{
  "n_kv_head": 1,
  "activation": "swiglu",
  "weight_decay": 0.0,
  "decay_fraction": 0.7,
  "z_loss": 0.0001
}
Each number is 200 + 30 x the weight over its row's rms, rounded and kept within 0 to 999. Layers, rows and columns count from 0. The size before them is the row's rms in percent of the matrix's.

# layer 3 MLP gate, 1216x448, rms 0.193, rows 1167-1183, columns 128-191
098,162,236,229,165,196,199,222,207,186,183,153,239,186,234,230,191,215,210,165,164,191,236,159,273,184,221,222,242,218,198,262,225,162,230,159,191,204,136,205,204,208,176,165,183,181,221,191,185,224,185,171,206,234,186,200,220,268,180,193,237,168,231,188,222
105,229,177,202,185,155,206,179,180,198,231,218,224,196,233,223,188,181,188,160,127,219,172,178,197,220,264,149,230,166,243,198,229,225,217,201,173,130,212,238,217,186,232,198,185,275,209,227,206,189,238,193,261,206,172,182,196,189,206,235,263,220,143,249,193
101,201,222,232,224,199,212,195,238,213,145,251,229,181,214,166,222,196,173,138,221,201,195,211,194,209,257,205,225,174,178,220,254,168,201,217,213,199,167,224,157,232,182,224,213,202,175,185,196,216,181,176,220,184,284,251,138,177,163,264,248,239,214,222,189
104,188,157,169,201,211,230,186,170,227,216,173,226,191,171,231,178,205,219,193,196,191,161,265,256,200,163,195,184,190,202,196,223,225,201,239,144,285,210,199,202,153,247,246,213,206,219,187,203,251,180,247,242,159,218,168,139,185,223,209,149,225,205,207,224
102,159,151,183,162,195,204,205,210,181,196,219,193,185,176,197,194,185,225,166,165,135,174,175,164,223,217,185,198,187,197,195,212,191,240,249,212,170,219,147,202,182,181,155,119,196,194,184,207,159,182,229,237,191,196,171,205,237,166,255,217,196,205,218,157
098,154,184,236,170,163,190,191,197,204,215,227,269,213,176,182,227,200,166,250,223,188,185,224,181,140,211,280,212,202,194,207,228,219,241,184,235,240,211,143,247,189,144,231,194,200,253,175,181,191,203,213,207,211,223,234,153,216,171,168,183,183,196,205,189
097,166,189,228,142,189,215,225,224,174,237,247,214,188,220,203,222,198,185,154,210,215,177,216,238,165,139,165,158,257,238,150,227,194,190,248,240,231,195,184,205,179,190,211,147,203,160,213,175,163,220,179,227,155,187,212,208,196,224,208,192,250,173,201,165
098,243,206,231,136,218,160,202,189,195,214,191,152,186,221,205,213,186,224,241,195,274,251,237,204,202,182,221,196,251,197,248,193,168,218,172,170,185,199,213,202,175,176,238,196,213,212,188,200,175,207,187,226,215,147,206,172,234,227,200,214,202,140,225,136
094,155,261,256,184,178,154,206,235,196,239,206,177,200,170,200,233,217,181,165,194,207,189,159,183,190,216,248,224,184,193,167,175,148,192,275,191,218,201,201,236,224,206,205,158,213,215,196,174,232,168,269,202,240,191,184,167,148,258,223,195,200,233,210,234
096,197,176,185,205,207,190,149,212,149,184,219,198,214,209,224,218,165,230,191,185,217,148,226,225,217,148,200,201,216,162,233,221,238,205,230,164,189,220,226,164,184,243,175,269,242,171,157,176,226,196,203,191,226,177,186,155,226,189,192,233,185,233,176,240
103,187,250,205,239,232,186,224,201,149,182,229,237,155,234,198,246,194,154,215,216,223,227,171,179,229,208,233,212,187,165,226,221,223,217,213,249,157,219,184,180,195,219,143,248,211,230,228,229,224,167,176,209,149,244,158,233,190,201,201,163,213,189,207,210
099,165,189,178,177,224,164,215,244,242,209,252,206,229,192,215,228,154,234,162,204,156,133,205,261,185,187,192,245,188,123,253,240,211,227,136,176,233,174,175,210,203,177,134,195,190,188,204,201,191,165,261,138,180,245,222,180,204,241,211,171,208,167,234,169
105,200,175,169,191,214,180,163,208,200,244,219,209,211,176,192,202,191,202,224,209,168,209,210,200,173,214,192,237,226,176,222,206,206,210,218,209,182,212,184,237,192,232,240,159,226,189,205,184,176,155,168,222,184,163,221,193,199,161,170,230,209,228,205,237
104,201,209,196,191,135,241,228,255,132,188,186,212,174,189,177,189,231,161,213,224,159,150,200,151,243,247,189,192,147,202,180,234,227,227,159,211,210,197,159,228,226,198,182,192,212,234,176,229,206,208,224,236,213,184,217,216,153,177,205,202,184,200,196,182
105,247,159,197,254,203,186,203,206,266,212,218,224,234,197,190,215,160,192,188,253,162,198,199,267,218,179,205,223,197,220,217,202,178,227,98,156,149,195,221,185,145,214,171,205,175,205,221,174,159,207,203,236,188,184,194,181,176,257,162,182,183,181,250,206
099,183,118,207,213,211,259,265,200,231,223,180,191,184,211,232,168,211,156,202,193,146,206,218,242,219,200,208,152,198,220,252,260,175,134,183,217,195,167,201,225,224,251,151,205,198,154,199,170,200,213,231,180,217,225,236,273,162,235,227,204,206,171,182,237
102,227,247,219,222,152,176,256,159,197,223,223,201,153,231,226,207,230,183,179,164,231,215,203,241,200,207,138,199,260,183,246,215,181,186,201,199,185,190,162,235,177,206,132,141,158,204,176,197,180,189,191,182,185,178,201,225,244,181,205,195,159,231,193,183
# layer 3 MLP up, 1216x448, rms 0.199, rows 1167-1183, columns 128-191
099,238,194,183,232,195,198,197,209,133,206,177,190,236,206,172,222,151,175,221,198,158,205,228,239,250,197,203,167,161,203,200,211,240,188,183,182,162,254,178,230,204,230,212,219,253,207,190,219,205,190,230,213,175,234,227,245,227,224,161,179,206,174,222,209
102,197,215,184,232,187,287,221,191,225,257,232,261,165,179,159,198,226,216,160,179,246,160,175,232,231,213,143,187,202,165,227,229,205,195,201,174,186,206,167,187,205,180,190,213,241,228,247,249,192,211,189,164,216,198,146,181,239,194,220,213,227,167,252,235
101,219,198,213,247,168,234,150,208,208,153,215,218,185,164,186,222,216,243,198,216,163,225,244,173,216,197,208,189,184,220,177,215,197,217,156,186,210,264,222,171,194,195,178,218,211,206,180,197,207,169,180,240,152,188,213,259,145,254,174,177,187,200,168,227
102,216,226,174,192,244,194,156,221,222,214,198,187,214,187,209,197,205,240,223,248,159,219,207,128,195,209,205,181,184,132,180,157,202,232,214,181,219,71,143,251,143,202,197,182,212,230,203,194,195,197,218,216,162,191,193,223,195,196,225,211,225,223,271,176
099,218,158,242,242,216,229,229,229,216,200,215,248,224,140,232,215,224,189,246,220,240,229,225,209,175,211,206,238,215,221,205,136,213,145,204,160,204,192,228,199,194,168,164,234,187,215,244,223,284,247,186,256,247,220,186,160,179,185,165,194,191,197,133,227
103,213,166,201,174,200,211,201,216,190,204,186,220,217,194,162,243,230,191,223,192,198,172,205,183,133,196,247,187,151,152,223,262,221,193,232,228,190,181,218,211,173,211,171,180,195,207,172,221,149,266,242,162,271,195,205,199,179,226,241,205,213,201,225,219
100,166,209,199,185,151,239,187,237,199,231,200,171,239,216,182,121,210,217,204,228,222,172,203,183,201,193,234,220,201,244,240,142,176,172,242,176,206,209,207,201,240,151,170,145,218,134,187,153,220,160,178,170,140,200,237,231,144,195,187,163,213,201,168,176
098,199,183,177,194,206,233,206,247,186,194,222,143,250,247,170,195,182,198,227,167,237,202,206,182,209,236,200,231,203,226,200,181,206,213,234,222,219,223,201,190,230,153,182,234,157,190,203,211,217,220,241,261,216,181,198,208,198,170,250,245,218,205,183,198
092,226,190,217,209,209,225,196,219,189,155,200,214,253,192,127,234,263,231,230,206,219,168,207,186,213,208,205,235,159,256,247,214,182,180,201,231,190,232,203,198,168,125,211,218,232,186,242,187,206,194,202,224,180,212,197,210,158,210,236,208,111,185,191,168
094,201,196,196,211,223,219,173,240,203,198,208,217,204,209,191,230,188,193,188,167,225,199,235,178,196,166,168,177,194,205,240,219,240,209,184,228,171,175,198,157,248,234,204,203,195,214,182,147,187,279,208,230,243,182,245,141,225,225,203,179,180,173,222,178
097,220,202,196,239,207,243,178,249,248,171,204,164,174,237,171,186,198,234,186,215,198,229,218,207,186,198,201,225,243,223,142,179,228,195,192,162,180,186,167,193,125,197,228,222,268,174,191,203,182,213,195,214,275,239,233,156,224,275,189,179,207,201,177,203
097,194,177,223,146,234,173,188,216,206,180,219,177,177,272,162,210,221,144,167,220,156,193,208,216,206,227,245,195,255,198,219,209,190,209,162,186,197,196,210,157,172,200,183,203,152,213,180,173,225,243,201,114,140,194,234,162,232,190,200,259,193,206,207,211
101,217,165,215,239,146,153,228,204,183,207,184,198,276,198,147,229,186,174,192,197,241,172,191,224,227,119,215,195,180,219,192,165,200,214,220,157,156,210,233,257,169,185,207,244,164,226,219,198,210,156,228,218,225,208,208,173,170,250,241,111,207,210,113,223
102,208,199,237,195,232,227,200,170,137,206,196,191,191,155,152,138,229,206,205,210,194,199,163,193,214,188,202,143,208,209,249,211,149,221,181,226,202,254,215,177,156,218,229,181,217,201,189,208,204,266,163,263,205,281,217,178,263,220,235,134,174,126,172,214
100,218,178,210,240,211,206,214,234,236,174,177,155,217,212,220,265,205,132,167,236,200,187,226,216,168,215,147,194,201,207,235,228,185,252,177,189,179,210,216,208,217,233,166,203,206,188,195,157,86,227,197,190,201,199,149,189,222,240,187,229,204,219,175,197
096,246,185,165,201,174,210,216,182,200,226,230,194,195,162,209,222,208,172,218,142,142,195,172,225,212,187,218,166,154,235,196,203,232,165,208,187,227,182,265,237,174,229,181,183,183,182,194,236,195,228,214,186,197,231,209,210,200,195,209,199,212,176,169,208
105,204,246,205,235,233,201,234,206,203,214,152,202,183,165,220,195,213,214,184,180,176,203,196,221,218,201,182,250,187,289,141,206,200,213,195,155,202,238,180,179,194,243,209,223,212,140,183,148,204,210,239,234,233,212,209,154,179,183,161,208,193,190,149,178
# layer 3 MLP down (transposed), 1216x448, rms 0.109, rows 1167-1183, columns 128-191
099,219,187,182,218,222,204,207,233,178,218,161,174,211,188,213,222,258,170,245,185,188,195,250,220,190,207,248,170,188,174,166,209,218,186,107,185,192,235,195,174,191,184,184,225,247,186,204,212,182,181,211,189,233,205,252,171,185,216,199,221,160,198,199,165
103,188,163,250,178,160,186,214,186,184,189,147,248,139,197,157,242,226,221,216,208,213,205,228,223,197,191,122,242,169,223,195,183,172,190,203,232,235,212,222,180,145,185,211,189,251,162,198,212,237,195,140,213,237,198,180,208,188,163,276,192,239,163,238,224
100,202,221,233,198,176,213,175,186,233,263,185,251,265,232,177,192,207,195,146,243,222,185,213,239,215,198,190,191,185,196,237,209,228,176,151,143,187,249,200,249,182,186,224,223,208,224,192,181,227,199,144,220,185,277,226,224,240,225,158,200,234,190,210,166
105,229,209,145,206,196,171,214,175,187,185,233,212,176,189,221,194,199,168,202,200,219,159,173,204,201,199,133,207,158,219,228,228,193,211,212,199,181,204,126,228,213,213,243,237,161,209,200,221,245,148,192,181,220,167,206,176,181,204,197,169,171,168,154,198
101,187,215,181,164,195,205,165,200,201,209,234,210,222,226,171,221,203,175,181,206,219,175,209,184,188,231,229,180,199,205,260,209,216,154,176,255,203,227,196,222,215,269,221,156,220,188,143,170,150,241,216,207,248,232,187,216,251,264,232,153,195,250,183,230
101,163,226,207,248,210,138,216,215,194,232,231,232,205,175,142,188,174,172,219,204,207,203,179,238,194,186,197,180,231,159,184,182,170,201,221,252,189,190,165,228,300,174,211,180,267,191,230,216,187,220,210,183,159,204,201,182,221,220,202,216,199,176,220,203
102,158,229,216,230,195,211,172,181,188,136,220,184,181,245,207,206,188,237,207,246,212,186,171,197,153,192,190,193,182,227,181,185,195,136,180,257,226,183,253,161,157,152,142,200,165,188,138,171,193,191,149,163,186,214,191,209,228,228,238,178,204,228,156,174
100,179,179,224,150,209,225,202,232,203,206,192,208,215,242,187,174,227,212,232,212,209,167,199,176,253,134,208,216,257,245,187,190,212,193,241,185,224,182,227,124,229,155,248,191,203,218,154,173,181,212,188,221,189,166,219,214,269,199,184,171,143,176,197,188
097,226,242,181,206,216,221,215,217,226,173,190,196,222,191,145,185,277,164,262,170,221,215,212,199,233,216,199,198,226,226,167,166,226,222,175,229,155,189,169,230,188,146,226,185,180,182,213,214,228,221,171,212,207,183,226,182,167,190,215,268,177,144,185,199
098,187,234,140,200,205,185,201,239,173,201,252,255,195,189,175,248,182,167,186,169,225,194,204,226,183,177,208,231,187,186,206,211,230,208,180,232,204,225,200,216,147,169,240,168,261,157,225,188,188,201,199,218,223,175,240,195,209,184,202,164,182,185,182,182
100,152,170,179,197,207,225,175,248,229,201,176,226,229,201,150,214,221,191,182,216,202,173,192,218,214,204,180,137,190,203,189,240,242,222,209,221,168,197,174,177,166,222,200,141,178,215,121,165,172,193,256,205,199,231,175,221,192,177,201,161,171,134,224,202
098,217,233,183,183,181,188,200,208,250,243,200,250,128,189,200,187,196,148,193,243,237,187,232,178,228,192,197,197,218,152,185,241,200,216,192,252,160,197,229,167,171,203,162,249,142,206,175,199,212,186,230,223,148,253,254,207,245,218,245,148,213,217,169,197
099,172,139,225,222,255,215,225,173,189,240,183,196,187,181,191,178,237,186,239,196,193,202,167,193,214,176,159,187,209,185,246,214,201,179,173,202,160,176,239,228,192,227,190,203,213,251,182,204,204,206,213,192,258,228,143,193,261,206,237,199,221,183,169,183
098,204,187,176,152,139,203,237,158,218,160,150,160,207,208,195,210,227,197,215,166,212,200,218,172,202,184,159,190,166,208,216,143,211,147,201,208,221,174,212,220,260,185,217,213,275,176,193,180,184,207,158,160,192,208,159,215,217,194,221,163,227,214,215,167
102,211,167,215,213,211,177,238,189,218,140,178,150,261,236,235,156,226,197,164,219,229,198,200,188,252,259,241,191,246,178,212,190,209,193,213,192,180,208,217,229,222,211,213,235,162,164,190,181,185,194,205,256,189,186,248,177,198,276,223,185,186,204,220,203
102,239,190,197,200,147,221,251,207,221,230,189,202,182,184,243,203,201,254,213,207,168,158,220,222,181,206,193,176,185,210,162,159,182,145,201,210,163,173,148,297,232,247,172,188,232,226,213,161,184,223,267,194,156,176,220,165,220,201,175,246,177,155,209,188
109,188,171,187,189,194,202,221,189,256,143,214,193,152,198,203,210,135,206,214,130,198,196,188,202,155,220,205,183,156,201,200,181,145,153,220,203,224,246,172,219,239,222,201,137,192,172,154,242,242,179,197,229,226,178,187,188,246,209,240,145,206,182,211,137